config = dict(
    parallel_block=False,
    init_std_down=0.0,
    beta1=0.95,
    max_steps=1905,
)
Each number is 500 + 40 x the weight over its row's rms, rounded and kept within 0 to 999. Layers, rows and columns count from 0. Numbers have three digits each. The size before them is the row's rms in percent of the matrix's.

# down: layer 5 MLP down (transposed), 512x128, rms 0.116, rows 406-452, columns 0-63
# up: layer 5 MLP up, 512x128, rms 0.17, rows 407-452, columns 0-63
down406 102:491447480532477478546532425608439529527503547450534506546437531577580567559472481465539515463452499451456505509502499470561499525468408461489496583435460450440488510571519486519506530479478454
up407 088:501618464464487498483550489495444539504493431488509495509532441480516440477495530554498505533448470432506466470508527526498507432500468512460416475540559459525487438384485474511476543510448436
down407 091:517523500532495517479455466433462495521491507528509483520516521526519522532427432513491527475542526547456572482499453504534450489440503487562528498528559511435596500474460502486569522523570514
up408 119:501538436520466506544457468433493494571479465525481522447554538467457492586560453481526442464494558440522501483494439501430487500516452465472444522499409518564526506506462470527467528435509469
down408 112:495491500409459527447586502499467557501489520446509517484506485476511541465502544463520508473564529552480498512442558491552557491496470563471490501480521549537485493582505458461421509546473493
up409 101:524537409459538519537569447499448521471568478516500548507522465438490464497528569456535435499551547486528560452468510551527536484498533516431431536532550556487495450510525452452503483571513521
down409 105:524597486502486520445503501442463595565468520514453439483492540519554479529515504414454556444469459493505472508479450511551514543444523489419499538494455539495501493492491462490479469467487516
up410 095:494517521475507480554454500502454575529538487453514508517483571498514489500515503567480549502534475441425451526430522500487479597567478458490519549447491505556555563489531517486472523493459545
down410 096:403480461521465524577522498483525535453496482437509527513487520512537492461479535495464537574475580441554575454510460582467525508537568498536463506511476514533501523451533518500490498510513463
up411 109:476521498534511489450537496444481572460529510487445526478492565524495516485543538529456534515599416512546554535472537486476493453541485535482523539503582484586390425471597491491528520486558544
down411 111:573532491541495510415574461549520540529502484480502492567483521590465506510461472547490480490485561522495420506476581538549527532561478438539494468512480535463511521559518500483513492525488453
up412 099:529551473499501462484482536465467518499515519547510464484459531535524436553496502473558463468445505507492454475530527530463467529438524524499489473475488450465625505483562471471552419539491571
down412 103:540459542476452510532554412510471534425471485516464521435505539447473504491558558520569552509458436425471496548526445411507503526541496553490516489551534480436474545524489580471480469538495497
up413 104:519546468439468502473493478497424420469498497473453557489462432460455477590523475508498493491472529472492549587551502456481458544489483431482466444554423524489466521490443519573455491413506417
down413 098:538460500459476525514475469440544578539526491442557512495473528507489548468450437459472472488521457566479549461447547457537526486505467495423531494474478540431463467543524531543569495497545525
up414 105:475539449496486505474604574469463473469500473501464490495455486502483459418443476504539451553469461519490553543523508459460476530549502485493513504531528484600522453537509536553534498533454419
down414 112:539523526532551447478494544519394538451495501487453536449528549529517449529566528491469526470467530507535408589459568481540508500437540523484459503421525409544495517548517450526505510422470454
up415 109:608481494434485450549461558474461432492445438476530506466453503550470487446522506474563436481466520495430537491474471549469509520517374516410517522434476496503547490521502510445485511502520475
down415 098:422518541533505517498566542454512587514488486530446520518478433521454560493501469539474450510520485435477569494523507416549442455455466555531546463563536480501532494549475435511530498506511537
up416 103:548523574500443391477472557519521580475522574457494534481540475473513473516507564493490558515480434531501472501479523537498523547427480388467468509463544442468485498511467441534548471513576547
down416 104:545538460477482448523512535518505524454508487534505482546531484482488560466486547503357515520501465486516539513541459517512540504505497441533491553566513554488504528450614464540531441506455536
up417 101:459562407498492546487490490498538555532434585466504479496553469514465415439526512499497553520497514480496479479483502515441504521540464435383553509551455555588539489518459528538499527416571516
down417 099:482536527575507466518485486462542556562474533479501458520515515509499616455413546534513517502427482447492462495512554504597472417574446549517545475506488546527488477431473511471589505500479448
up418 090:613550511511452485488506562533429563467464499518458497487472469545519459440477517512479535502506487522503549457492614511417544500609419560532543498530446519483492518498459480474531485491460470
down418 086:454452593477479474493582505527475506505520442504490519485450508508480454481525551477523467518605497558505457464490479461560483400494513542550520452531487462461494548463489523481430480472546529
up419 100:510591485547460459491425431518545507488488445486510575515458434477556488500511499461479522469479490555552514479526498569506428512464509569491477509462509496484563556470591444477622478474527463
down419 093:490509571485471535572491572468546512469522435487521500512509540526528526438517533556542461442508482559455465544455460427462505499514502520444524484525497532450455474473501504443425470541511457
up420 097:529477438509507516455476458501480572453476519474486498466487503507533503523538430523571536496525530552512397491524484572439510524474524519479495430529463521647527508553466517525527557462460454
down420 107:570455567530484488524488494453532509516462536436543473467503483457436468506520521477518458453578453534497545504513497507527521576536446488454452440460412455453502453474501506416489450497425504
up421 102:497502490488496517476498458436523470498422472464465445524454509571465403481449495435460457447486489481502500517489481504468512498423529470549446525529529528499494473507469542521519615436471517
down421 108:434600446447483487429447519532472482547487508505525528492517451518501480441477492507509520476504509509508573515559494469458578444533467436482433471487523434515509585523496517554521550497458457
up422 094:550496524518465483544569526482557467478490514532512475555499508504512414493462511531548513530525528522609491529509472477509491525340519498475470529499566560488423419465457458523590513459484485
down422 095:549486412554512522478442473491451479484521494526520505514527518527568551530422508529486529469454525509439560465475526493499482438574490533478549544517465502548512544538490474481483503478524463
up423 100:532563523492520534501525512528490530446529515492469523471541448523594472517470468501431446525478643523509515463522527504488494515464528489497483485431512488516519464527504427538512455539450514
down423 106:451546510554515507427461534552493447550502568436523430510472520491545472509518472502528496479553430544482451468507517553499512458521497484553520518498486481509514517481509545501538498530571527
up424 099:535494497431478532461587479506535462493446441416456488493475467487458415526433496494492475554501459479484499581485483485412497561473449449457471575535512499526476470428450517483459418524563530
down424 105:515523392472490524510424458554523549525530514519481507549514532441491500503493419527420502386489563467521504537441451611491426483497482576415487503512535540462518505543525459531485504490512458
up425 107:483506560519476477480489496420509417437474519488450457503486536490398525490458534522517578465389493521489546502447554471501521457485456543507504477498453494533504614480423442496477511475554504
down425 116:462460496505360448502475472450554482478496496510455467461463487503383500564459519535482575498461515557543422476449490435493509489453512465512484475497522497475537491504451523587632462482475506
up426 086:502536603443534497563484530508531447450511511483528510459431488480459497448503545522498491439511571550473534515530447496466462552581474454479525529536560536587443553528476499503495507583535428
down426 089:504508397529492567474444564563519460441521477503542526419454541533489517491416552470437524538463548519522543461467415529552518511473452477425484475460489524518472470477459495433428505480534495
up427 093:565498561450560467489549414498484461537492515497507434491502563535495525514475534506529529491473499484508524470508491505471486438465449524508494473534495498506495536494548537438428520494451513
down427 098:531444479482505526529447552518495615508534434431473530530541413536453542476445481479515534469540472602461513486504511491508533511441408485498481450539507498489504463472460483453566437465472439
up428 101:574459493539441522510512508530508534521479473553445477529499491541496480453495469516461530527496526484499505509503447436540500604482551429462564474468526515530437576532501466492450406453482494
down428 096:449503606502518466474502404499456532510515497490475547511469516546519519460520455617551463460511598599496472473534450507560406509551436527557457509514498479533508436431516470512489481468535477
up429 096:519503508494479504527440477528506521574564461561528509457563495536539485488544508562489439491471503504479502559440584545482572532462523505481460467501465535607534536440539585465446524456474542
down429 104:512476477481492516489479510454410448455531541479574457495477554519497501503456414537527467412545485508553512472494409422481562543508491498438495439503527542436491545442467581548505569522498424
up430 100:549554510475508503552533510495464559506535494556563470461507432471580554507519526557492496507456541438465487475551451528451549464512463504526577511532512477547417486563526550537518520468527448
down430 102:440505503509491550510514426473528540503488459523459475468441573499458505471545517542475497505469462523482518516516458512538386513523469417476512537475530516530492557450536536535526408527461485
up431 102:499589518443554472396518445495506461498515530505415495484473502432499436450478449575470505513438515470498528566550471493462522535554545516553538521516485484526453530515553493439505519514510480
down431 095:507536570403490467465528509441443530529561450490489437466499474537490487507508562473448578503549489482457459458536482510466466457475518517425498489548461489520456445546420442529483495464454510
up432 110:592511521552489524543443507478536404552481444497493472531463521556479550622485509559589462468489511498465469530490493538507549512545412522494543521562515448566524543588555475521441410469528452
down432 101:456531453484504534524514566512462460602489594458530502567495494501488470536473478539488471513486465482551491557552487513527438512446469443534401555479568524422471477514457471461530475563558525
up433 093:415499512475472537539540500553501528463624493506487422506568529503498478500573475488464540511498480458579545497505570472450494479493549433546527413507501562534474462560522454486465462594386501
down433 090:492530472545482572519549482536433542520483504522455493466417497434412457542473459517488541518487473451535490478495448504550437514541460452473523478563537448489499538412519600521517425472544411
up434 094:478546371450483536542483529605461509453538517551507435452470437562495480484454455512465540442517562451481516525509480456476495536476443491507495508472508477553481496541513490529500522494477484
down434 088:528442498493596489549543515450504512513418535519506530523522501426495516523544472522482447555516481541505553518433475508530507523546516543526459491518499515545495527543492518436536460533459607
up435 102:540523509500442550454543455444557507486425448583515495493505535450490530519503542510489470583480603533492489451545512534507481546543501562438455415502545607555469514475549485506576445417485436
down435 100:505587504462523513526464571504473504498435501454519470444477493477564551447485512497459494497508513620542443552518462519532508489501555488504498494523520514500438541470475537540490518523555461
up436 080:543497467413465523474523609544422453439450525429501489557520561501529545527580495521554455442440520459501433469518560443442549494524495499486523517492486496516522533527483536557478430518477491
down436 085:547485555483544481449462441475499491456557536490488488500481529548535513504467487445492489473454511531511469426473551531518528473504490517495416474484465479505532449513486543497474512454418533
up437 099:427579492565495402518471558427522470486517496515450535519592485504529451568495498515478500448456471489468500526516539452543457458569490535483494439515461420592433481478505529514478543440510549
down437 102:529501555470498462523563438585487493492505467458483582495531483563483525472506491462463485439562457580582535484468441534468495514451468450535456443507454480598496573416499543466508491515499515
up438 082:481472497459464500444544502449487548620502437497516500509490507432490471491561494527516440504528488474513563520501556557464508540501542577507533480483456549506510552542519456438495493492405458
down438 085:518480463507551517519547452434519529550493544496523457516477495520486541447457476468458510510561503466429494407440493514462467546493428500496438521550526548541463480493450501571488438433522494
up439 101:493517532561519491532496515517524533596519566479480491474527509512495526508515546535459486454505508490510499568490498561473428599457410469536514495432456532544462419494505527444497473451498515
down439 098:525542577505490454512485451469541540491481488431513516532488526481462491526445518501529515536507530526510505493516525483491454414402539506477506449489505523483493484499587576520534524482538457
up440 094:490421512470521496537527501479542543504467460441446498437469476487565505539468525545437534474571459487497518477503546427492511482479473513534519563468456445576478550458471505401433467464493526
down440 094:551483521538499524489581522501546440473468599553444531480515529490485468524447513526465418516432481502499463431451493508507501632516538462491517486503522450444402487544493485478470507511482473
up441 098:503539501520518535519640562558519483540494534521490460548525524524467507587518583540458542492466514549473519520429478477527528471473587447442525545569528529513537554529542481561502481503471540
down441 091:488506467499547448529461542452545428473557399512505491491422427510543437563495449528521476497490488427566558480522511466516480525519521470504471494568506485466522489529460527457459500506495539
up442 104:532538485455529492520486452570555514475445419500445529469550574486484491483538504469446479530454572553587547522551479401462471503491474457499439496576499509536479507456512430496476460471507521
down442 103:560450463522510463433476557520487464525523494494511517440491444477525484439516537446531517557518528469506504446545483476530571536504530509469545523528527483449494440485555546528515494492505522
up443 098:491549492498456451462488420521483452513536468471506404525472522448533507433510522480476567450513473469441452457499540490508495496546521544521534531514499546588512487458442506505505526493414536
down443 117:538498563429485478465497553571520511514463528513510530434506508493545464472459532504575462494523528509427483492533548466484581475459492534542469482583511488434441537491463499539469486458502493
up444 082:501554519515417498555499518497568519498509489455511470429540438550499525507483481505486490541517441450481512436466440481482498448522453521588498549523478560560497534532567476503536549549521471
down444 099:486490476547533545487508557544519537533552463479502469471501486500542567476503564425452512435466513561467470496524569471542531454485484574487474427484573452548521475559465495560505477524497470
up445 100:529462537521521478512480500491548425492545484494408555445486464520482498542502532548576433472567481483572490515498496457497495487480489525556470487440521459545432514549459505504482457485471537
down445 099:404618457451538512529516483501447488475500473510519481529498526432478524501444494504549512440472498533473490511493498441375528466496452511482562548502518482455525524445481558492507499517521564
up446 098:456514492500516544572521587586478517511449543449513480553509487541543512486464553495539498471587527523603520530560508507484449517552507569494490540437458555522451492531520505486522505502361475
down446 105:467468526496462477556529476447493459563510512481501477514501431567533445552540524527525594598468455528551540438529559438466501414510507500564551475493493547490501471489538457494523589541486553
up447 110:517473487490429593492465515486513561533390437428440485434490483552519481494489495458471569462552523493461509451487536537471571524498531483528466475471460528487436530517473597529488495500472453
down447 106:525457504545552470559516445513465493487485463540481486410468461553447584446510443532454531499521529456526481505533562583474476522503562552514441504491473519489477451436537474501517509583526467
up448 119:457476427537473525525448506488495447496492554507489535406512432515487543483542473514527468493561504460496452530544530553506461512460490527480454480456527508602559478584488481546561447523511531
down448 103:527449537536432503498534502492509525430526503513503395534532480533532527499458459512461507498415464521522508433433479431494545506452434488449589523481482500475470508401515497593530478484506529
up449 099:512476513450528482472503615581498481547512500525591532515507469471501493530539554540552535471453567423470507476483464477505555503527502417486520466503470523506455567561459446552480481494403453
down449 109:506546469475547462502492540451522474478469576470487600535493470565496551477516465476495483550524447463527450570469475482515533470448490552517398495534462520592531546471568532510460513463510482
up450 095:527448468521541401498402428476470507542557479450462485521476419499523489450598468499512481499474502467522474477501499526484499550514483467495436560490476499564465496484465450500535510503506544
down450 091:564454515518486537450483480482441514548535496548584566470472535449474488491479465465624443538512460533537440520523488498545517421509566549526517532475523539464509505525465493493481517563495487
up451 094:510457431484507465462476478437516492550499529556512434552499542510451420507499536445522540520491478519547496444518572476477455470478499521536534501451453520519506581449453492443522450546519495
down451 103:472530470517496525517454512502562544590432494469538516439449488553445554542481443575532584486466430455481533558458485549479429448512514506601567551536497526501487534546503481494518508513477488
up452 099:465496418521485480489488503536510478529525477460487494445536485509487480597546503560511543612515514384469445554572566546579513514505509492501534504506492395520493552500443509561511514494485492
down452 094:516442524541528520474519549483519484498511523504508517572466534475499466608477471459526506534522539449539497453483455488536511483526438431464519506519464482518474528445512431483481510495432425